config.toml
n_layer = 13
d_model = 128
n_head = 3
n_kv_head = 3
head_dim = 64
d_mlp = 704
vocab_size = 1540
activation = "swiglu"
norm = "rmsnorm"
norm_place = "pre"
norm_eps = 1e-05
positions = "learned+rope"
rope_base = 39200.0
rope_fraction = 1.0
qk_norm = false
attn_scale = 0.125
bias = "none"
tie_embeddings = false
parallel_block = false
init = "trunc"
init_std_qkv = 0.0442
init_std_o = 0.00868
init_std_up = 0.0442
init_std_down = 0.00868
optimizer = "adam_variant"
lr = 0.0018
beta1 = 0.9
beta2 = 0.99
weight_decay = 0.027
lr_head = 0.00663
grad_clip = 1.0
warmup_steps = 474
schedule = "wsd"
decay_fraction = 0.673
decay_shape = "linear"
final_lr_fraction = 0.0
batch_tokens = 8192
seq_len = 512
doc_mask = true
train_tokens = 110700000
steps = 13514
dataset = "wikipedia_en"
Each number is 500 + 40 x the weight over the matrix's rms, rounded and kept within 0 to 999. Layers, rows and columns count from 0. Numbers have three digits each.

# down: layer 8 MLP down (transposed), 704x128, rms 0.133, rows 596-630, columns 0-127
# gate: layer 8 MLP gate, 704x128, rms 0.152, rows 597-631, columns 0-127
# up: layer 8 MLP up, 704x128, rms 0.137, rows 597-631, columns 0-127
down596:492510485392513459499472508478536532496553492513534530493472510491471503493517577537435484504486428541506495524540448553500456507496504435469475491473427455520528556464545422571529496449451526433454473490565543559494546546479536501493573549484441431485504554513498492489457461498587469521459470464487461469493552477467468465492539435470443501526489550521540534487470537546475477530574
gate597:532524519578426522584528533544498478445585504481504420518490558466502547475534427447504409460470493470468551530547560450510515536538528599528490539525457544502481489486525500471532481469491555473510487538532497496477490516494520459479486566454526489494472504482486479488466534502475468511496519423517462474571560496562554554510521525469526474437538544454534530498591459574463486547451
up597:516502467494484547430485481555461508491525558546511492556463537439517506496536433484449501561434576477478526529507530483488462431452516519532531547507464515462513499483488464535475438495480408458494582521458517497503460475570524508501487541482500464556511500472528505521490523520467517510517496512520532481456516459432575520435471517474464533506419561405458502549480477506543494467573
down597:495592476454490550543507532520504492450535557465469479548505489491517453447499509556499509504452500527486469506489478518454569583517505535508437522553525513458481499525449458525483483486491479441535447541511498462535562497442519555471531538483488543473506435486536607506505469431555552509511563465464443535464520573544549535435505521539488489482472526508529468495455458566508464533554
gate598:459510524504496482462484488504481458532477545423541544460526483468472432542543548439515463460502484530483491506487468463583535440475486479469561567502454480532480480458510482523514490442486440485500498470465464479511479589486506526513485564481510496494560488519454514460543538472484500459474522493429622496483510528519505559508450518495486498451505529512471499494500596522519514499550
up598:487490469464463560431456543463534572448531564418434532451497481517477448505498543545446496512519543527488506484486514486519527513506496460524495453406509549482489509555476471479480530497506511494428533476493433490538492529550500539458498523507466462478454517521452475477518523476410530538478481521479523534481508496474492499585548488456528491606413544508570546504471467571465431488487
down598:496514483477525476509446522576502471521513483524522507546516519511500433580569565447503537502517502440524429480469433530505444437548514523484523541479538470465468504426496487469428533492522500514523452483464418454549537536492490478520470506470488490439535458467509531428552489507542461429517525540502558514563467508478568509453526511486516448402455521474542518452461524488535450446519
gate599:486494503548484421513479464527552522438546547464539502515501505437503508513498512477503499473465474475431474469490487478506527528475479444468524517550494539556489424429577529500493549482517500496498494508469502506465561459501540486516476469551466516522467526543475516559495512462524455505534422512550474520512552493486532523559471523471511475561486387603528542546476527536547447560502
up599:482503549474452539513468514484471521543513541544503525493500524544460510515448551462532434543507473463543591558535424436524478450517525553484482484503513519490514558518498471448478463555472515491477509436474494429539426530513469526521468530518549471494464503478520491456509484536435586477489576466524509448434489502511568510453589438450478544449492488441449406569520523529539513529555
down599:427540557568497504577403534457503456488497472505477515483511561509499516463446488561516455503491497482467441505495488452461461521492582490468547475530525544522482493404539457472527507491539505465479418419519522481530523546495479461539439452455548522514507481539451461488515486437464541508501556506498534451481569521553430514500491484469539527508472373484488504543496599493407518566462
gate600:436509547564513498482438474436475552453523562452459524461412470506449472485510598446479422489403448501456520514466511443518475524439495545450470432532515564438499460517540471502510506511527484482524543478591523441507511484433510484504449550530542523466514560505493523484446516537487533517502512527495537501513547533489512515542477450517484564533543436520481489543472510518478417517487
up600:504484516487533458525516534506485563511529538480489478515431491515464469487499512454492542477451537484514446542551561474486560483536548513529409436474516453507501536502506477483492444502427513447517515502495584524454601535454469480449547530594485464484508499514469481476531532472534542481540451478464441527472457519518453502446473536461455496571434500577582412469512539548547477468530
down600:530445502525491547460542535475511536454526456516572484546490492478478463466549460495494531567530457510509472559508547480461458555506585519497510494457485487484460474467500495492512548532448467445551494503449484475536497576498500521501471508496506489535433500551453520546453552494544560532611608493519508487579479507431492457487486517462429454427455467491493462524379512530494521490424
gate601:508532487555547553528494509505488469478499556504522449467476579463480584472516541417518571519498490480516487469543441509488542518480483473488440494460526465461459452432507535480519499479465555470483437469490507518507507513515546564462491536505539526474482411463570513429555551533460481522471566455577481481490533474472510503525485552471478514617465432484481422513455572520465498509480
up601:521474462495468483488480525478520545464538470522476535554514495514530555498456452415403485415527505537458546569489520428539536500514489507457525480486487464528539531475449539520532506492513508499527426499476506542506465566465543529481501488513455401513515529520485527508484443445578485459574536514548567500498463549422448565504535473494473501488543515466511467513509502554565457539481
down601:490521533491496489526520457510427476487452561494474508496480552501537521474437450459496538554489526495525432445480550551482520469417495491570501462450413522523529500505546538537508462547498516474481506503504479539512520494502537495420518523505510435392550488445501508514574525529500527424437529540498493569515602480552468467475506496516530493453492473477527557536545548484426465504527
gate602:479584509484473461557468542532575604494495501531588514452439460478504509530421501513508454561542490484499570507415495488530441549443513483509530481523447518511465544449594551414549515497491482427454443476487407491524557468463485501544512454500588508506452499396519521484571481466536555521514499619516462577556545592484516523453566494503552590492497416497489499523410559535506469442527
up602:456462560548530515486505529463536539554474433579545483444490505457526538512432514534515478523441530479548531529497430477460476441466482462457463520488477554438450521541597591518479529531564508477536482566433534577415540486462436479476574513535455574452566431459510568486506491437540418476546575458535422482482502475541511438433446436472500450445411478442528565488527522499474493471560
down602:524514463484470477511444492444483469501499500525512529447508446484543504495525535462472482460514515502459437571410496490454545480550529565497456471542513476507469573533485441559568493482507512455555491490517544493490501475566414463470562548417426414512483442483428450477491493501509552505534453505546459431517429568438476514568471515518492535516679518501489537391525561482461526483592
gate603:484495464527477508466491547532550496486497507531507546444410493536531547513512462407525506485430491547558545472514598510456471563446504446441464519504529514432501492518539511513517482584541529528540516480541478476464476568475424517467468480503484534453473503464515467466491489489458467466534537477488521510493538568487485549423483499562489437493467496424536475576454474482572483434494
up603:420450509459449476475524511589478478542501443448534453521465431480512585474534468489494595519517524484552472439491497452492499541494536471437489526467434418449476490506500462457521517496579500554516517524468465527591520505546572516520549477491461517474472473492519460515478467562496478487438475486481540427492549458543490514525471442458502486515525549517479487494514535506575538454513
down603:483520494479491494464502511503461489529511481509454493519515523443515533513484489454550527459497479487501551455493578511489594541514516531539424420430498470439529454468457493452407440532461484519484463493489509517515472499527446471500523448547468535481489504452477469569481482508503526497390510484437465455513466502517494507437520511485600564509481512425504408471572490541440465454483
gate604:523568518486455498567484514475528477484547486504502528529532501514547489419471505434546484423477464454423438524456485450488526491517490461514555495549541484508467580502570488501593392580589518505427467531532514467572492515510465488493463491607440461444448497537389483458527517486557546451511493505509463467562533477470425474474487526456567445594462424415493558528508492520521498453479
up604:536505517532529498454523428478464544477471642424429407421532562526555596459445460479486525569461461556492470473539507580510534441530459468455515472521501500523463449523520543472451485481475466527489506422563444503487473490481474525497491505516498482502464420483542437505442451535509452535475488506466438460533493491483476524479462497570524548530513552461469461536463498460501394563529
down604:521468504514539510511492572531568542504412560497507535562502513560443451545540511567502498607501508442526467509435410449536457437556461530510513482474448535523495510536546487526455499529544558525520456500527515457454464578486532526495499498424521432462531466513515495536465578500527451484557502505423457442537463447499569528545494434502565427455466451543508503585461514523548469426463
gate605:493512454484519437493479547483564488479539606492416492511501564518521520486591490535509512481532518500528523578512521589535463495499529480558535440496462509552493426513479562535512534492485550474546451437437580478450531519490463477543469515538448473495462456568526497474554496526506520575508469477500516438485590499447404495531514477459497497441479428475485530552489518467462527512510
up605:576496504511520462424505499505547528564558482526527424435524548639501485431495500478483520521461496495452526540606489512488533492527423470509559516560536463513412514484457493438505545474542528537488504551558475502429530450487476452442529447464470501603419569439479500473502496490517490556491452473539502548474501512442496542464502452582524542524500485509542560513453442460487470587481
down605:442583546485533466483502471449464502512486573493470471442467482525477529478531488513490528482592459521534482514489525504491508458539502520531524421435536498467389560525509506574478450463511453536536522507369500507532426537479534487567432504556515526501542510482477490495498516486606507479508537517471495463455584474436508498555543437504537561434530521471589522553439511533484570484530
gate606:516497496508549521429430554502501510511531610468406529596571475454495520434518415516547462455537463462453477504587437426540494552549476527471502484464527478495568516498508524470583563473536494543497506561562591557494507578517416514422542446481479541548494491545415535561540499495485498426494482459516564464462536550481482524515517525578543539470460524526565445594460559515475536524550
up606:564585429463554473479540467542512533562501434478590522447467503561499478542498526484533518457558453505482527502562506524526477501484528584532489553488472446459537532447494483538609458485506503478446455428481487518439491520529455543485494449526437538479461487498427562571458563385480514535516613500460468536527506500380549494454500460468490474501543523547565493496547471525527412465504
down606:465499464563510473439582487525521583483515526495499505468462506478464537473500442510553528532434497552537474514559469535501527509428465471492535502429403463535473474528492571541559518525502585483479450449535551514574564493539461506348506503438468516483460558591503542579554574482469485485505531438434495521471559519491493513542498490532558447484536560521522539470510563488505495505480
gate607:495524460530465466515478501497515499595523517422580512463471407565489478448512500485536473466480442518499563473515517488568472504537484423565492544541461487477507526455481491478527465502472490446497466485557625519488443442502468503536521469535464527531448525516463541478596488497544467526468439481556474444514520518487540531476488449574500531479494496555576494513531518483464415450456
up607:567509415470514538479436494427518498483484506440398492540486424519534448528527514507521535558474534540462516550539480494413483526571438448486519515556535509561464478487500551495484529523503528543525608459497479530536435436549510528494482489489438483465510463507494480468506439441512472530511507487476459582498487472460428466487484447530475574563463451445516520497517466491506510551538
down607:497527544486580557510521516542523453545462423557420487492491520435510526497508523501507426494501490482505450448554510578496441476552525521538524474477505518537494460471462584488480455436431541544494536446504493471528499565459513466489500523581485512509491466444532508510467535481505443528418532571498551465492547457573525418482507460456508472512502511497515524468514552547525534571562
gate608:549469574498525480445503581534440463504540490507512559529454528518483547446511602517505487492434451433471468481477518493575520505465566447512491570449480550516522532431587438525473440475511532494524495565569454567501521457528503501522494490463516506520478495485533517418553463543514558496585534462590522498567528497457566479525454494552490592525489586436475486557553533496537537448521
up608:490528491507506529447521437490562494475521465539470509475572573436490464483461494468490484463520511458483494446457405494548544472542521523425459538472482476603439534539510524486439501547566425588429451477460568524476524538475466524502578531477512583496455422514513517485542512598473536464474474458517473457453478522501509460472499557520498516529474550514468561525418440485506528534488
down608:480448521441490564452450481481541526515473505573545473505511560445506517492507535455508534462453457510521572560527475577498576465416504493392484441500513539510530513487462443436413508473467538537542578486555534428478466548445510534584595559490496439547493441551542505499471473427496526496527500476470481493506472553531487443447512524567433558526500512467455495484469513525492510483509
gate609:468475417467484447506476545508458530473548431549433502483486475450511555513477469488534545522399481460420512512487431532536542510542489606507434456495493460447519479519468458512554435493487471485521497433514521540474509499492458493405451499481460510487461481473486504508513445541531502469433501481523513474436524520583529499467572518487484563461486493543521520525514579546486458534512
up609:505470449488483477458491458453452439501470543413516517447490588514521557550451563540492438509525542549489592470498534468501460466492447529536460483439500449430485582466493501573511530535464561477541437455518511469494497536472528448501438522461436458534532466526525537507553482551510554446494472527450541494487491484511557486485462493528435554502512439475528470490443527475554562500535
down609:573488525480516556459538545492504534489525573483520486498592468455550526566509499561481463476477486547526562602420437562462505573504496440438429513512491493489475486445521459548457443407547466469581463478559477445512471489470494500553543498477433458456476498492478501582518493505444481460537530517483521580473482466497488492534486502494486534525497469480463460525463533456538488484439
gate610:509533541499563534465524481490487524510585428529485458486481487458508482551468493476477562477486448471537563521474456462465452472470505470518507514518514482494516571525503511471524531528533534530491496386525477500525443496583437488520457453506545489543465557515474577478534452461486469485545499497532482429384519529532493515517538481455467446494522422477525440545538511537458582392494
up610:475525514500487511506445436482471541496504497550484491528512472534499495531508521522507477514430491539481531403530450598468490476462479620509427529506511483499507472510455427537524468447489499465532567534541468588460532410473477488522525549561503494537512495500476530516485550441478576574501495545483510504500533520471559461569452461541505503532476446523533520520482498499463522514465
down610:473461567492531562465504477497497494499533515459555461444516487473571415449430437493506532484467468440514522541568483477557463510519461455494608477459544591465499497480534478522467482490459540501494459463514487477477505541490473536559484475510458487468447513469568443456475489494511521492559511517488513478478563503505515559520526540408542431481518498502507454501539460513417553453522
gate611:484550507520508522455474480462514547540549551534567519477506563479580428497539469448560480554558486517469405475520474523497523527575411506449536499499553457513456527472507580438488452471502487466539514513499432454472501511517465513523466500500519485494484474522469467490469559537462491461499438508534567529516527541492464552434480474483550493464525484434563515565491504478537486490460
up611:492541547492510516541475473539549475475505412459532604496462473466507474470471559485465464496539478570482497584549497422519458509429449535498525481472518512514458466521489431414517543559546472482490487500521520518451488483483514434474443542481498470530454512478491483517512533433616507479519507521514445514538480530487471494512513516422517510491478497440446471502530550489530493512528
down611:461525569524443545484518481491542474492562489467535518524562522552451539557493491482487497462500410496482541478480471387437516549546543497454450509455559498492549545476486478528546486507476412504546518506499449469479537457531500495546450532495533484522471533488486495541509504534484522492504445472530524487517489461484507524503501417568468453492580561436416513555535499542494510467512
gate612:544546494566488443484477555531582465401521545467432473447440530488452512532488460500511490463499505578494460463530555495486459517521534501544558555540508527490499546507492514527581457490509465482475459526497526471502448475411536452472470548501448424517462491538405483536508541519509470500450511575498530497478575573410555477518478509512484459515479513502511492548530519497594531427522
up612:490553506534492502548602444503594508493512502451469515565515499584497579443518507535541457497518527473503493526484495545451460425507423509466545452558394502554470429548518522499511503550563484459514457514523498583440547455478476541455571450538542521447531465490450499533545541506511517512566468515450454523488516487575511461497563529481488512522561489563517420457507450475538469469480
down612:500402466522528480508522542520502499446517482528460561539530545466452516506414539525480510545563495471514513540550410488563509520470489523477472362484549455424564541489474555590601540536507507493506494495477467564517459522498505523432502500529548480519514464516476457593577517536514558608486425503513525538485506463523486491447474486517461464486472505506446560458509475454515451468538
gate613:527477445542538446539500545504507541470532480511468505464480505479488525456525437471425414463541449439545486499574531517504507503495509449499523482549507424522472516443539462487482562493590481437495555536475418510497540489537482485428486468505477476503447493460495459511534542583495504436529484545554528488518495530491539487423478543475508554517462417429465540530486490540501555493471
up613:485519573483485549488476473489477524458485517466511443518513500493482559482513501540564515553582497534484504495489547449529505564467419516488468453420482475545538385502549495578466538496482616561472504535480495482535499487534504466567489462452528435496466446470498456455463491508520535492547496566453497466456462383511529484536487528579458484460510515476519444463483556468509422516497
down613:536540506492561504486458471467533570539460504525488482572492455549502448561522541541525533536495484563566518433502506536524525519475563513522558526526547500560471444418481561475450481471547462512514510544587492459408544500449487495522526477525538447519493510476506487522440490431530574509461505444496492470481526508491459507475490393496526461503443486453481431558462581507474478468460
gate614:457551522490503555406478509514598566496525513506441505511510545553523642504555537496454558440496545442494456562492495477500430494527455493487493396532543522501447550464526511429518492570565536497526417485445472523518505552448509522522441489467453507461523507549489521383546482498453475541562492521534524505548542525428522508500472519522585536462520452365507523559544472496547484509429
up614:447538437522546576503504493438527492499492550502493519464513469509576559490510518515561597469546504514504544515487470478547483531462501538459410530487524435468507457467489453518494456514514495456480510446437488466493565469477565530456533578485443430467501474483573401461478511519527560458507582431520606490459517494508551478452507595453494480456465503490480523514513490520496575442520
down614:485503544423465498568464554557459500481517451456524404460484510507521461559536467506516521489460479471505368542479535508513472457459514448519476514504437514528570510523514483481436590530472517514506518519578515472463514542534456465537539484597451552472516429467454503515489494454511432495430506380497466517545430482552469476440464511516493563529507488510493445481516530509521517570506
gate615:581429431539495541476485521486482548504520524484561569523534557483575501531483429498508509470466555480501552439485537500484531493425466490515539509462485448424483512471618483442601507552515488458548486554411427486496501528556368490525439538541475468530539511476462458487488458502547484435461522440493533524503556490484546518498536530382481549552493484521546531479391540563416475504471
up615:463503558489547555466512455523523512458519472500569480539489468551517545565460515513488551490483552524495551485530546390547470535514483455466431513491552467484592468480521422451512556472481556478541540468540518470546503553506419446508454452471546512419511519435505467451512458449545512500519536461506549573509503472507588544418537462467468533512517532424495483504495465655488468515486
down615:503477459459435476526504551496434461436482431514521516563532514475524499593555555462506476545519601449474551508534499530534548527436536466479527560512512455481517499541459519569548490503507525476497426438483560410512542474547584462477492580454523534485430471449536547517535477511469473506495451551466439450473440551559467476494518525485535469497532538431442496626468477534525507541527
gate616:466434496470485448458483417451501514460499514451529502538470565456484532529502504499535486547508593473515534528533506499514483513534561476514504542505481465462483520438560500426512475492533434495501484459415549478452504509482431475472490427535494515541506497529524449526562465422501471451526497443476483529500504566498484496457487454521467486486492470614604516469486534554458516500556
up616:523430558483532388420547504491539467531481452516515513494491518487525539469518459438463541526521391464534490440548442481535483521509468550480481506506499524506457413453526485436504485475476498540481492557519495535456547513498504528510512538401518503509513517433554560528462506479518442495513498509469515534462472468469495474443486529479573509476475552566476524498472477522560484472510
down616:462491526543480457477464498525506531510511520542516557406547477574509528470525530456507517522451548486461522553438490470555480514448407400507508448478504482437488500500522459481511500485563485488461459522517555473563472527496473532519497464506468476518421490502528500518502425546501449481457494425512496530506497498544495552524564496503495518546495522562563518528533520509416586538541
gate617:547578534529505555479514543516509490533449493566463489541469454465500472468445533540525454554489441495507486503527470501627488509538503471467478474556523504506462491605556512503533505512508476506496538599497541456458440502508500492504425532506463579563493480489484512486537496517516444508516442582561554436515523489511443560491505549531586472428493557538568456558494505538503505477523
up617:520534500446508500557508472506484510548476470494492519478535479437540545424471483475503528530518501468509487533470513551498456488575508494544467529498514453510448523476568494617526527549504469456474499540481609581488466451424508511531429534555507513510496466530554439439545458565476463446529560472477531551499487492493470477483556451483525468522508456544472472466484597489480570503451
down617:461520477504509424565519518505452416456527472444445527443523533533573469544464446444506537459563545532458487470472543532490514515493525552516476502541541515519482508465477455526457517433514528450468442527467518469544534532461457511415540477506529450528564512562507476589556505458495560500485498406518497418496419480467513513481607489496536537498527437562496525513514529488519474501528
gate618:503526454501477465480475533540549494455531523465572521590492504478488443458485506466431544509452528509482471478517447444567475486509432417479497464523514429449506556493552531488556461560429485518555540472528445462508424551501464476609417488555531455492487510581469498504500570497459491436502497479603469454504522489439428518471581589479546493509527508478497541526432500491539501422478
up618:491502550517449515545521538525524481537529529467522572468485491588556433532507528492555560515489487543589488509498477462465442509481470555500558497523516492480493603476435421518490446514516547510414540560499485504469415521561458491443520545459526537539418501448471540504541516457518475387478569545503567448431533580514500492492507460456546484491556512463501562514524508435537495546479
down618:436489555410498538535479571417486464507457460497479498534490562409475528518515540458554542530523535522493516457494511423511469509482571450453511497514485504482549445556453527474512515483496511518467475488530551465579500351572561487529525520463496459483490485449535531489525495524490433518479499416494459496566425552547492441431448523445490564437477449491540426491501490471469494522474
gate619:471467544572466503532493495436495481481548571510447460486488493507555557454561522470492457467521485400425445498499512483481444536459535510468510511484455493484444457505504576526499424536457478470518537514575507468425496486550451481538476491480434450502456470531496509527462464466518550527509526472532452386492558463547528503468427508577460560529480498446548455485516556487483489526498
up619:531540520506483478469509485534514471470441448514570460481472468459523478514456500480555540538441468437524519510499544496449498451549525508591460455501503478574456480534470501482524466455477519484521469453398485464562444544488547434450500484488520520508534510521539549432417549473563604491488510452458493493556517526501463492501521519419550476508411495533490458474513494450574508525488
down619:469513498566541487497451507566589497511478546437551502530550454563515486499575535514540492490539483528533540514490468476504536443572471472454438480519510507500440476493506516496495546525505501449470582505532525448484438555570576502594483487540443481534513515600528484513482484439476489516491516485459575528563509485454557568459492496483525444498521516538510512551489505500474490563531
gate620:512495425493459506478496531511509541500483539467454503515547534548448504489554440486561501435504486535448611515525524530501484489516539521462535518518564493498423488475520514488506477528510584486444543478499483489471469433554500483522467474529476452565477409500491477483492515479466471502463550555559527510492530444514516517522477466540565459523496525470508556492506613506494462547428
up620:572367506510512386532493519461494577525482557450484488500450469524496579559523488566551524458540470525574514455508471501512516526528489458495390527485475518528514467430525500567480500478514518502499509518403511469490443534564507501577493503518546499517474496492527520475518543495524550436474424472472522517485482501506526505509521482536524462501544528557578539494536459487455539525562
down620:493421475514506516492530514456536531452494522481516449523582454506419482509466515466542483477533524461539518493498543518477501499503475506464530502422483450388516501517535609514487470561497497525499445442453526496525516447529486536483539450551562485543535484612547469505416528552485431520510433535518522514477569501458508490548486574475485511515468458510489559403528530533539525462484
gate621:484479483492458431541467382417515504522558501522471539453450486477522512493524462483576481545451525524534504547548472536603507516529470547558475481534500527552497421497517450486485451529543480501509522411447519583494472439546501504461473520453520442459504529467465483493491465516461507478497553420537475507510490526494488563514528490539553534459441465569516467497466533559477498406509
up621:479505507508514510448498476531514427454470549530500547569521503548479466473473389480511499468558452534532558562566535456509500481570499525534483492449480457469568496492468502504504499576498517499495529471521473482485480478594419476522527486523519525448441441492465488507442561540569469469462589442533525498486522449532424482529492491456512460482484523454441502535504557494490541458442
down621:517526571542528576518504448489519472469495535497525533425509442521445506521507482468498500530569507491525456450459503501507456475487482452474446531482493524517526520546485464560627566532471543498496592473524468491523483441512445487559514563471471485473504542515523461521487558489477423482475459516579551454522594532530567490466473486501488485501515556521498492535489496499561487480456
gate622:494548452567535529522484542516521468526525566509552472559522482506563459453522502502446415494496473484432502485519461485500420497494483427490517402501487491498466491456519427522489500546512508558600488475469478466531460456460472557476460513473488449510469545497446521518533458402534464422478530497454523526470521447435424558614505503497503464505496474507534484496517539498534571461485
up622:500552546561417494543524502545534538523474482605555512502481488408523473533558446460500605528343419492521455512466517469486537495496478529520501547525563492537496516561511463456509485475467505514433469494523510510500458531491513507499469498418496550460517464434541467502489498451470479509514533518463466506520529390400483484500522534555462531529457501500519451493522503528446480547465
down622:509545528552556461501548449470482504521458557459494529507516538593528496517483563488491515494398437494504563500512488598454520487509539543543549461573532459430522498475459433463484421531458498507502538506472557500471490490593489546532559479560469513471438511518439493458521502457507497517571495548508475485549494528488525523596476547553499525564461503477507532572504545458522507462552
gate623:441520515575467546453477521496473499470572460485508507435444471498541534484479535518509499412426571493510535539487492471433499532427488512437449438517496403540546473532543477457512510544461484510499502564546483517528523555483568529479471553507474474485516416520422423438473532483528503466440523444492552457577572485538504440540469464501556499517534551454537524530520562520502454438451
up623:506567492466564499521505534499470535530496505454469606453533548541465432532481572550399490432462433505485427507518464509508469519521504545539445523510392511491483512529495418515541522472543461554501534507507473485487491576486538581490550509481526475476499545531449476481442515466531549515497497500529500540506497531519437466501565584539542579485475519498551473473493520481488551470460
down623:487485522457593473466526436457533494439468540453518572481539456545520476470493523526471522491500499507504543546503569482436480535519472548418411461517491534440553491496502522443516476427524486480420429545424481511478472483520481531474536526518541504477511447537539532473506467474480502524509557456501451536443491464399518465497497475544498533488430465516457516585435510559527484525508
gate624:588528468466470464501498475479524532462519510474458559495532496493486501402513515527508416548503582425483483579485501544470508486500513504520431465553451521538483458445566460554463528489537539463471466568449515545528512527481522515470475559544528488508506476518501517485531466549579512449444455514542543460486532586482496541534536483490519588495503518478443462533468439510474519512500
up624:533468545542472510449460557535592472574482490430524518520542464478455481543519520508535503512551424491458432560537462492439548564530463410527526536555459536537492526515487518490473456480510532509532526455464485497504506480506525481523491504508451527537464482515484523458569563471464459562487489441528451549499457474532504444490477482489528490461444513482531505494544553487385488492546
down624:434487523533500402529455477533497512493532526524520457533546506527508465501486469436475509441490521546493525449535495543595542425447509498451487415465515487498569532535487520503500504568467474443523559498525557523527450517483427477534476514523481442528583506480508501483500432450499475535553464509525527490499519507493467526544549487538510476491550515527495465632468486382496466492449
gate625:495524582507524501432460480457489532481555495523487468491492464468503523520461465460413513529531487525498500487530499496553525439473510505549510473483488496508458487501584386589470440473495475539469495489530438407521543485490500446536470447449522512528472496494485498582599517461518560485447465427486483500532538491512464505538477445513564489487490424478566461520545551551488504468440
up625:513511472544470456459502446560486543514475540415410484464523542528476506494527472543442587518509481500465467501457495536491567499506399538529517498470473540424449493472472485480539477535573480470478546443491449472549475518488512612492473458419469383470532475518493488532525424453482530482460533482486504558453500547512452510465611455482428491532513476475580489460526510484505512509520
down625:462506493562503466551451532508456461487448476595408478509499479452535396473554512467530432438490542488481503525472559511460494445471494554493504532470514561454485486482452559535486498542518474474540607487542554496540491423488479530475551524527541534453521565464581560574492405490522501473518508491548503564551454500495552477468528467523504527523476518501526432463495547508474560425524
gate626:556506516525522520495488541485477431567538511485441507463499472475554567463506514459507423531512538433525535490525551438509461479468522512435531442508544539500535508544457481522501504501568453486518542566449509513491541559483531479552507511474443528506532536507474513453468445470529543459517519536561547496495508467522526578489491552507450537545529479454544481537519443481458548472545
up626:519473500513495492485490474508471466512555482588525566503456529462480528438566489532516534441511489427508529541487513518455499523469482486494509507550502480514539491510482489566477499493574533499531463487475529580593490474520462464598548477524555473538490468507482476488471506516434446497523551595525575573519522513468530477521410468520531447472472504484469517521532494474515495529472
down626:510523502510583503497442478470553480503489532525465561472419519483488564531504592477529479512460530501539457500525538478531500448434476525482473517502530561509483460503450509464466444466495449534457564462539461487468507447535439509505494493455477498499486562513522471461481490496470540453500425455473499511513494523510537506543532457504436575462505448510535450545523419575523499505468
gate627:436539484574553476462498479574525458542505472509458492573431464474508531418551480557494464444453503421530506532433512390527541506512505521474415469455444503466539544571531455477504474462494467467509556519494541471486492503517488484538505536470435531473549496523509487458465462553563583520444508497491495422510523480515490497498456529548507479560485509476509552552505487462532506457516
up627:528535465531551533434464477505472492538556505541551511487469536525603506547486537504539479466533524442490570456480494507495543435547492375587516488502501447567469444480491485536515466502513457452503483483518472510457461494473458519525438515527508440478523486538509493527534534548565474516526543481498548548556524416463521461552436477418510558554470492484541481482474415538491409473558
down627:425538449524450518506507570495569534501539462577546470535502471550462515574612476532500528496505545475505536536500452481561467481444505493458510531472514465534495573480522497512457449488445469440552565517466546484484518475516452526498531568504513450485510523462536428465522494427432536464514492521383556424499516538461490553513511464500474540555478514532527571569512458445564559519513
gate628:552479436485517437471501559496507437576485496528528521502489484374526558533438512450494462492412508477475482502570500521436558574529453439513505474525484521490478488487518485510588505524560443527534522471534434503446493565578508535558494496483459486545468460556527487416572436464483478505490443436522537511490513586469442505423522485570525513405489533507517426498487541522551508493466
up628:479662498582544491491455528459478585491464451541468514449416534500519531473495561434494486435558464468491432523490444520472477548544439534564523458466476452439508429537525455547515472502462477512514451374421488580478425460499460510454503488476459460517500479497538496490500442474495515498506486523497508533557510405440486442515522500453514447533468518433529495473504449499529485471508
down628:622474571556441510481450527516467484512426495469542513525472520428560487519414501480485486517503488465471460482503443539535504460581451572507498424558471422474456550509509540469502437533513463524463538538494492477475476487572493478459483557512541538490540498521497454556503595479444542553493470549461481553503479591501499465577493452500536520468518497468596520482536505511481470558514
gate629:578520541552466485524491528464548545479427506519488403483455515453525494426469561493476482525511467493525520500471470572480547507491483486500565440526427534532471491461520530507465565485507513506564537552492454499513451526526425497461412494513493493528466561503493462525527482566600567552475492516478467381501498547471476491494511594494508452454529469498513438509520494592529511428505
up629:409531585446542574458498522448509478471466446515579503550523534511531430506509553420584434521541461474472507509489535568479513493507537533455522440476523547502438447535514424468510503519459544537523517482507455418536513465492498533542519393549504591449476485488517497549478508467517443477484527453577465538507468487509465542459520476490457454513453545439517495528561477529439473408424
down629:530571469550489407556479517513469523528512569470497452523472445490420460527546520559467569498535467492520440474561535464471457541505436523521490500468544532528515497476477411451434479498546550541469509544438472565459465480426576460418533434468499507560504442515473573517519537548486463480535462486499451520480402461491477531459464505592548527472539574541497468493481565450570489565471
gate630:474496524437405502452443493490543525591546478454467509517456455499564503483513475468571551476386489494427587497530489401460474484480486477452498536493578490516548480475509561531559543515587486473481483471560555527588478531540427454569527500538443538553515446518455539462576522503531514520467461477553528522492570525527486512509479451530513506505488514529535476483537562477529492550468
up630:539485473510470495489434469417460479518490476444432446543429449549428467510508526547506499448495485448465479518471536474479506536552527445496515542505521422590518463441474519543363516413461465494480494454482496517493512480572515588555474563470462527490516478520499523472526472471531486490493496431445467466475495433563511498566494522547479548565493508423583487529553501459474531466512
down630:514470526464588573512507506513461517497492478468448469426406542520502528448464549529424527522518528477473409513492576607547483438476504499519506452527483540516507477516533553501569472489512455507480580441492526451505490528477503518474434513463421477484556518506568501490453545528485535501443498503510536529558499453526538476487554517509460457504488506469497504382512503535477429474577
gate631:521542517475516496464547590513532565456534500482520528520477549524476538522494426503498497513529517458578476560446511563495502543457468604466502523529459513567476575487514561451547573543507405413493474509558528497497504475543579482477541535530463581511497542511507490468520544619543469532544509505557581499520529544470516453496454494513528497528449511495507533535496468544485544521460
up631:534549473573525437561590436547543597515522600512466527463546508484427496558515454491529518476471543486415476484482483498498533470484509510542533513544492483525505555521478510514479496466461529526457491472444597449539482458466496510484467433454537504552435509511523549404528455407476506446473452435491554512537488489461521442488499476525466557486556396536510495480485468502498540471501